Weights of a small transformer language model: untied embeddings.
Each number is 128 + 24 x the weight over its row's rms, rounded and kept within 0 to 255. Layers, rows and columns count from 0. Numbers have three digits each. The size before them is the row's rms in percent of the matrix's.

# down: layer 8 MLP down (transposed), 1536x384, rms 0.0467, rows 1028-1052, columns 0-127
# up: layer 8 MLP up, 1536x384, rms 0.059, rows 1029-1052, columns 0-127
down1028 102:146092140139164099146081127127136077146114148153121092132112122134143128120176102105095125137128139146122089116098129171116122138126134156148130146106122088101127158124113112127097164170096169082092159154120129127086162129141144148140107129124081136141125092146147122090129100148134140136091101122119087136115142120105177139142137134131131109101105128157114100102125143114097127094113
up1029 090:157143136131105177122152121102122178110152123220107134097067136114125167096150120136135188127122114124134128153117134111196141066122166120138164113115119122154149126104147118087099107128092109164146134095118098147162143080109112142097133107122117112094085113122145153123164113150148110136129143125124069098101107159142127103120136163136121136113152108168149113095079117087101120131142
down1029 087:140131175153169130077157123116119140085114104095155066129129093145101117121126111192140073182151119128070121130165107138122106155109141131125117153108101122105135131126112108111137097157102160120134151135138152136111143147156120117134097155119118141101159165138094109101122148156129140104094154123103183144157135112121125129144114104152110116126110101085103163100146122128174117113117
up1030 098:130185112174123122175089081102114119117147148115117120120185155156137136143168140147127128125125094128166134115150105099146143100172150155122108076131092114134162152115140118152148170112155152114082115114122160143116147149111139111117086148131108076148098123114127111146076116131116113144105160104147126132162135132156139155128176125126083101098119120124120145131136079134063117118125
down1030 108:095107129140133110099155123121112171139112156177098137148147137147127117134135102109090173149104129150134136149154123131141119128089122155120137127146137054136127136146120159126155122136133124133157102119127147111125124158132144094147151108125157102142132097176109105130111125098157087164119116152116189119149116099146131138119119063146146119141131108095123109135108108141174133097114
up1031 104:113145155101119153134080097075188124124109133146132143150118112139105107141128182078112129119117134108129124144117131148146142115093138167147085139158136128119135146113112140099137182111088105063089150128121126078087115162082154123094119167153102167197142159096144136160140127138089126167167158132165128117180146157169107138137130143114093147095093148114125104122081151144084110119109
down1031 104:107134111136116090138120123110093130147144114111159105131142111134151128109148112141101119145109137144131165159136098124095146109158118124144134128105136133146123088138120071129116149170120096173128164107081141155137094164131107135147157105096146176141128094146169102148119096131170179091120109108104131131138133112089163144124176146125121076118090150159134147156132123152103171139123
up1032 107:141126160119145141128123127138114133151169109145123129112103061117103117113089133163140137163141125114133131133110139106154097145121135125150136159114130133165118143108134131070143135110113088108164119119082170142162129151128122146116149180118124137128095141141115134161134080187141133076092137153127143147136128119124175154149124128114131142118086125102123129114150114135115103138178
down1032 110:138123133134126094115115127135110124187159138153117116111130140132147128130140084122143129126126148120150114186153124122134133154111145130141100149140129183148111118122097141152158104103129137142113151117124059120126116107117150140116053097103102162142124051092114121101163146119102098157139120118105120124126135156118126121091115117106095148121150185123130065105173145140113121142100
up1033 121:115159130137152133160126139071119147079113142119131109152116106191096081127137169133127140127135158119103137148116138153100104132138145125162080145125121120127162118125125162146115113109128128097160156136120122170110092108118145086093129111126172158147107103096111122112159125116123107142159145179144141193125103156090141131147147142113147136133101096116147120131116145106131105160154
down1033 134:149139094146137100142157128113133149121128113117160110102141105196122147137191147136087131128114095114118133172146143157107105129095110112133132149115163113091178076117096147189108083136139106146139111121131153116148112149147116121095182169119129127138140167119132140145102149133109130112187126144197125135092128090146110124160152115132122165163148122113185119154108091113127149111129
up1034 105:148125153143140129069135085109125087124133153132140137133136076149153132135115117128148122149155115108112147143120140105175114113137111059125098157137137088125106149184139160135111186109102146085115155123109101107114116100121155096101112150103078061146115083102115103144137152130126139142083123099134109130160131148117143130129127137136128132128101183152156134136117123171163146157101
down1034 103:127169101144135138194102109124118126139143150185090131121134151128128129105108120144159161149145137146143106109107093078118117142126159106140136177134121116135130102121131135136099147110151134115130147122149158160122121137136120119148137070135118140102084125123125130154102113118134093167169102128133145127142145145122081116138137079144141090088145145158079124167165133107120147187161
up1035 108:144153160141151186120147124109138117141144168179122052097159097174107136108124136090136066161118180111157164137172123137110137113112184085137120150140085136116087103111142124148098164111112116142152141076102102077138120145123138131106140121131146086117124095083169133163132095152135105132158114124160119145127097110107135162135124131125103093148135099136114109097107134131098112156122
down1035 117:100131136146130104102099142183132141138094169089151169139095090143106130098150144143134162104149141094099146115102168116157189157153147101140137115142145120120124093129128139118090156060150134143114112121091177168125112130081142117138163103112107163131128073151126133093098118139087154163133124108097136087121128105101085136133108117127108144138104122140113116142118114121119132120125
up1036 094:136134109121177097099092111132180094144137145134104126141167121095172106153123114120139083108173113192130165167134155141132161123113110133104154130143130085126127102165128156142126132121127108176155140142111129142105131097152103089125080165114112147186128137145121122132109109113155094097119111162088082118143114106144074144092121125104144120151115105131092088145128113145121119172102
down1036 096:148117121148118148113154164168129138111120130145120124174111118147126126120177089133160172152128138105148108071115085133166134112115132067124120129114118132104140109130101149139124142076107097109119120148137111160120142125152186141150128137135132107133107104088154138126104157139132120133140128140124109110133127148104170129135124154153114092119126135104138153066145166135093129095136
up1037 093:125144134177149154105143160103113164173086097137116150186107136142155166142153125131106123138116097088148129111170108143149108102146147104135123130139151129121136111113092177157101144113137099153140127134144111147154134119135122124099124172101113143125097092137180152138138104112163167141154117143100086131139110106097136152140138098130100143100084140114105131155114067094128111142134
down1037 103:128112152101128127084135163135124146122131171105140186087135096089121126133098095142152139122139154109131132140114124105098108109131095131123113125130069085138123122149131140177084084166171117120134152139142085103105129115137152146144122144164162129124123118138144095105134125119085125130150077147108132148132136157180151119163133136135132139151166109154119090106154141114133134148175
up1038 094:159120136086105116163096143117134138114129122112149124124126142177124120087151125144138165188146134105131130140140181099140159138139149094109120137134145138099107128161115136107094129156146107123128129132103155107134143118102179144099150104123112159101132118153101124123151051129102143125130073106137104107131149126107098138098131137106142114122139134120107111130115114122097101127141
down1038 090:118095154180104178089152106126110150115116144132108110163156123144110176097131175064110135105130140095112161130082137123152087123164119152158157082148125134110108102111155174153172166141138168161115155152102134174145129113159112118136116108171111150173106157093137117112108134105113125147169144155114116127122096106111145124112095109125149102107062160145132169087101152133165104113101
up1039 103:123103161123101102142119130119169086101094111111136106128141082142113093164106117143120181098115147150115098095123144106104100151139149146132140125094100156171124120130095136145142117110103082069144126117109115110125132133131091122151079127151145123177099116113124149144141147146117136116123113162153090120113130130116067148141143113195133133101129164144113116114079112140177110124135
down1039 095:090117150139148152153119114112134152131120125139137120110181118095080211121094211131139154142117145112125108143093137122084150143151089147144159123126142098100139146128174114125118147084151128098131128096133129159143176152121155104124105132090117111131106125112132132130152118142100112112138121144116174086185164120131118134131113131149111117125158105161113169112165097159142096171162
up1040 098:135129135115110132124076146090135104108136139128116096154147055113104151134113145163102110124134123161148113115127125102151132119136121131191140109145067121173120143062139183109140092079123135130144120125111138174157115110119108118107134135141113144156104159128098100094146078129159111135157135127164114161147139115087119145123119147090127175065089122100106093142101123120122141135116
down1040 098:139137146107151102068171124144096141102141116133126156133106121131115159094097167154136076138146147111124153132134134166102157144163163120058107106121119117127122123131103150091103124082134109115087136130124093170140179138100119167090111133149145143132140131115124113151112132157080141081152138119120078115100127073184126126131109117132094168145117140150146114089124108148108158184128
up1041 091:099146134140122147126098119098094154115104105107087124196188153128116106148127143128079130119127126148156122169127119155132100116104077150156135127132142145114129120138098122110163145128111105075135138152129096147151137143134105149122124177110105109142100152152112143136127136130126108116127104120115115145135129149080169126141093143102126118073165089076144174117112128087125108071123
down1041 087:152100133116134131156134148146149118172120134126145143119125092144140119118140128102151159099092155112161119117115086111154155107182141124089167083183098113136129115133111129105087153126119151155130099116116118122102113127129119106115127116152138174167162111159094122132089130131104093103141126119150133136130118136154144079125092152140151109134133144133162145151117159144118095139126
up1042 105:127117160149143090121123104112117130110136101148089145150095091134131134135142162053075142098127116128148118115102090118112116100111116079128166175083100094113110113202172166159127167137124120110107128133133141161113172158094114150125142148122096103164132153152104122149148138060138105096165088116173127116115080160099147148122149126110148158093101126148100121114107122130140153110116
down1042 104:150130126129171133114111143096083106103136099048097173144111145120105134161086133124150105115144096060138080124125138156127100117160108127104124156144146147139079143092120119134135131128173122123087146097128112137139121107127177108101107076144100131142112113133106100131125137176115115069147152166125147146124105101102143152097127109097076155124151112166136113094089103113146130161130
up1043 101:079159094147120134124174124140142153095152144108119146080127152160104114141155145152127160170150173141109127126146133101128142126164133131110127192164131152134135110130101132114161106151125117077153168146126169154083134088112120150147160157142075110094136140131098103146126131207129127163151111155133127112136122142133140144140100089156158161114091141095131114101130128137151098117104
down1043 100:147120141157130154143120121158128127107123140150109130158115160130109154110114120099068138121122147093158124146118109137138114121111127116126103101129131127102133136133099126123175129096118163152083127140136114078135094137139151077124079131146103138114108120148127128100149111095167102142146163095135131134115126157160112113114124108083134105100089124132156182094128129140147149117096
up1044 109:127110184133154127144127064095120115122120186107115108122181111104118128185151122098089141125108115134157129130140151133175109125127155136121121132167124116127111132199138105142134093143145176130179138124119113120099112090132096091125116146121170105196154101124110141122150134148161119138113153149114151076106099125157176100117148090098136141166113110137115159146130081136137140096130
down1044 107:133148150156125127167135101118082118154159153063090153102154174102147133140144114147154133197158161135090105124127148115146123160192131112110110090125190112149114142117130125143114155143115128137112093111154114084092139126116170135108135168111113104126096111120140118121115101145068106136128140111132098111119117109137182133120107116086152116109121156103170131118118115128118124125139
up1045 094:108132139136113090139157142104149129106112166111105114115169119154112088146121127142153122074152124140102154092108135119136104125135124083124096208131128111157140115168117141139119146108145128104141105151122120143173151135141060116142100132128166085130173099140151150120135133119110103168144119135119150174146109135133097101145076145172103164161121098144119155105139123129153107091111
down1045 091:103164169097142105141113122134093152135109107107113130120130167162123154110079148129101094135119163136166095113087137172088111151171137125140146136089104144133131144129091146159098117118124143135123134131144153132105111144134157133139157125123121074109099156131125153142075110140129147171113159174103172127098122112117091126125168114138147111081109141130126148154130109075157140170141
up1046 092:118151130137133130114127129161142136105128119137106117115142064150190135098135105125087146142099119160141099147110118076118150135193140091137153146125143114128127100130126140140141104097164115132173080132095101112138113109124131137145125123187145077115106168130125037137125116164118112113146160132101150155131134142135140095138140116160141116111104092148109120120141105140147124148156
down1046 086:151135157123101137097136181113127159122138115155156106076167179131120129111120128145186107105143123163083146134141123185161136108103126117127116100151090084129119117069140147115128118128072134096081152142109117099108129141103120146126138098129154138075135123104120118108111144135141145142101068099148136099121149156133125156159143136132133139083125117137132173136131154109131165110142
up1047 094:123134127099137135139132127157164117117116068122132137128130123135103140139136142145152129138133105111149116138135137125095135115165128103153124100128108066140150124088112138145101150137119126109156140141131127123132114135155140157149091142045167152104126171132132141145142131120119156104158158118152108132132105175114114086144138063168125135102106177156106128155146118150138104099129
down1047 104:124157136143112132095121101115166118117124101107142134111114172129117121096133131114094161118139137124150114092087119132119108142142142097116121172072109152101105123159165094106115174111149139112105179112135110138097164166122164081196143123123149126092132103139108120096098108143113146117114155167113106103109150088101096159128145140125163127107154174160139100137084132134135159127116
up1048 097:143168097134189138126104101139148084129121125154133144104106074104101128074120097148123130130101110138105099109111152131136129141131111105106118109153115120110093121128109113108083131144116109142111144136118123149126128132154114125119085104119099148116099165134143152139152156106153107166128140181139143149105106138141097110126164143128150162130146160119071095118099136159122049159156
down1048 100:120123139160142129118142139132099148104123118128124119122152141143117153105137134144105143084078148110170173138131142159122114180136155070104138120120154144136114158152150125118142125154130095173112137149119111183137140136093136137133146098117085131126139127124131153143112129101139132108117100154148162129120133140132099156137151119158110116142120170113110121102118142155112157132144
up1049 095:157100179103123124168153148189148095101112137151119107148153129171131163156137134154145148121156134142150135131133175132130070157163123120126109123110102087116141164101084093108101134090117088115105127129148110094088150102127144140159124148159117142118104133108130144148111149137115108125138084106122114145110121119092128153125138122077121146119139213099144127175136112127127102130136
down1049 086:106108141108177140119107093147113126137133142134114131150064175084109115138110179120134130078170100114155097112120127120139160126135165143120132133141115133133089113129181134142149138129116130126125154101139136192180138128111138110127122111131129102107171099163123144153124105107098145137117176100127156132125133111207130120181091101172156098137135140146150095116119141128109128130109
up1050 097:205112131107140133167115126101127163142118117146118127143103140142144120137121118158118116125173163115128118107166107170153121128115142131124106182117180134097138131137155172094086122090145117134161115139112126119160175103121132135109142133138143120101116109141064092163105137148100123178103105134152136092140155142093138167090114133134188145072139140101118104110104126148148143108133
down1050 098:115085091149116131129126108148146155115115110170130189112150085114123163154108130152162101125070125135130088169117124104132103116184118193134083145139092080111118111107139130153152120128124107119118115149143136138112078139139124151105135153137184092151098118134147121117131109104114159150166140131125129145162109113172137100113117133085150135175134149152077131113093136101143128091157
up1051 102:162140181149165148141144118094112148145119106162072127117109114137131139121144085156092077129117104170146166121132134147126151155150104147162155087119079121085139102147142116129127116137142167136128097155137092109153150144149078169118099140112149163126107142134087135161096086129139164120065135087102117152117122152114135155149127152155132150123196161116112142150134133149143169147140
down1051 093:123130147135134146148163128102147162119150149117142123109111158125173130127085116129145134142086143144181147133107125127122102116096158159118126147108131153121102156122152116123077139164107130150128142137141137113108135136188108089082139104100152127133157124099146126126151127128068124112121123153118098113143143145150130125126123102125118163138112094142175136140127151104129142135106
up1052 089:141136166143109145121104090136108102123104099145109139168103097100140127160187119157116149128180121082135111159185140141134105095124149154140131132123130104139108102119141129129118127111138170162124136111148116131170123133148150118121116161148123130150134152121174088111119087149143148118139146125098135185111111150119132106133149146153144153125161130169109180141109100094099131125089
down1052 096:122146125121145143142110153152107102136138151154110125128129077149135120130157114144147114150114091094104131119149142105112142129141180153105123097149117115149131175099135137165131143169094171146107169144135106087091136091108158093122125130115141088135097082171155125138106146111124109114121098150112081118179140122119183166106139132111157104146124145110095108134156155141114115121121